{
  "num_hidden_layers": 19,
  "hidden_size": 64,
  "vocab_size": 2048,
  "norm": "layernorm",
  "positions": "rope",
  "attn_scale": 0.177,
  "init": "normal",
  "lr_mult_down": 2.0,
  "decay_fraction": 0.857,
  "max_seq_len": 128,
  "train_tokens": 139000000,
  "dataset": "wikipedia_en"
}
Each number is 500 + 50 x the weight over its row's rms, rounded and kept within 0 to 999. Layers, rows and columns count from 0. Numbers have three digits each. The size before them is the row's rms in percent of the matrix's.

# layer 3 attention output, 64x64, rms 0.204, rows 43-63, columns 0-63
094:500480506402557490547557529527496480560550496483500437493537515481511568528449499424502428461489600513544466496440467456482391535444558461525611602624523456556420525451443465499522526526544550
090:567446545465431483416535490585507522455575548564489494421519473487496511521431478484489500542494530467414551500570530535547451455439469531479515576445545377493532532410538560423571603473525549
083:473431478569449498522511465560494525511571519517512573509513448423492482450542489537439510411461546482458554554576463540486488434506484465488420424437401525583538517601489564541555385583481468
123:518486473596537470526481448443423507388503480475483522494555530527505490525487443448527509413533525502473507471545434634515579524525444599554482548453450489434464439492500568559536545493643487
080:491555531531495576483498474501478514549437516464422525517480471426543526534577487538545587518450460457577547497496434429528497512355420451526441597499590479400469491438461482511523472406538519
128:435501526554464460465522445521473471456494515445508566616509510485508495428411522431453466520505514562555529496344525512558525474515544439505528463461411537513560487519489608532554597495600466
100:510514528496489544546411471375506554498572419457505480484534521588481490465525460522598450575577388526527470524476506480498554568485552482529446472511518458543565445523618508451429503476443415
101:516533439487581470488479472491574468479478489534555494486478510610475554506552539529503527494524479604541525436609393503539472522559570601603529478475463527492474511495482442546456532509345483
097:549447597461486539506573486545496503459470500511495470480480410524537504515582444483447487476469439443412470493457454482508485541467535584470610509570545481571528438514552457497471580511600646
107:523561514475529495496503525477546552497588533563413502515515543474539477461528528559533468523442412534504640431491483483470527449494438379474495508470494433395474469480546424590453468410428536
099:469483517471496434494503422473477554489526527510466498518496571486467414535527451546545503480532614573489532462511423478554516523447413575508359554606617577503506465562462508538453517511451450
091:447465515556446593508487512505537444517481508488580510440536521548556468447535450473493522482401617533515379496507540474498468502591378444512507408504555490479474526421515497584412441489528505
118:437491454464510547480492495529530494518462471535522473481509469474541599531502566509448510491526600478561582441504560503574485538555476512613362464545481513487518492450355468475617558533460489
087:419568521545539533577476476539519555530450539531433483524513495538485524532565541454497516474553604384469431428539571563435501534541427554479492526472561500585446566579535455481588471482475569
107:486468496521549534511528513533472537521491557449440522471417478520638431497495465532497419550509450431524569378591399542526505504454505577477540567457512510553515396545506426499532586503484530
082:528555459519518357509557532612536533497458469498505559428427435516476501498469404465483495584469572509441469577553532441446541533491605570527535522516527533508508412418538462483493489531560475
098:460534547508546505614582521527497490487509445499448491504555522545503508520522452475486486506426421407500584550477397484510498529414467538560501498557616377452436548471489403544472534540536551
106:502543409507477529460519521477468474465530431478470457570482531496549468511460558501469487475501535419558627489489491528453606481492497494567531448401422470417460539572456588539526560550621551
102:504477462426530449447395484517538520519560542556536451545496479484508509452454521458396570557448550447499493419508526491471454413506458492509488527516498563645475537496492491383503607449413501
093:593538490570584459447515520475538545448531536496500480553484452579449427509504495417508537484430578500416458459450543454533555455430578563528577483469427554414417466499500536499472537487466599
104:497464487433436569470489484395489456560536500568423530408562541454499515468473428561500461541537497465460474524446468515513594477508497482527414536506511463541529494552514568559451551630363487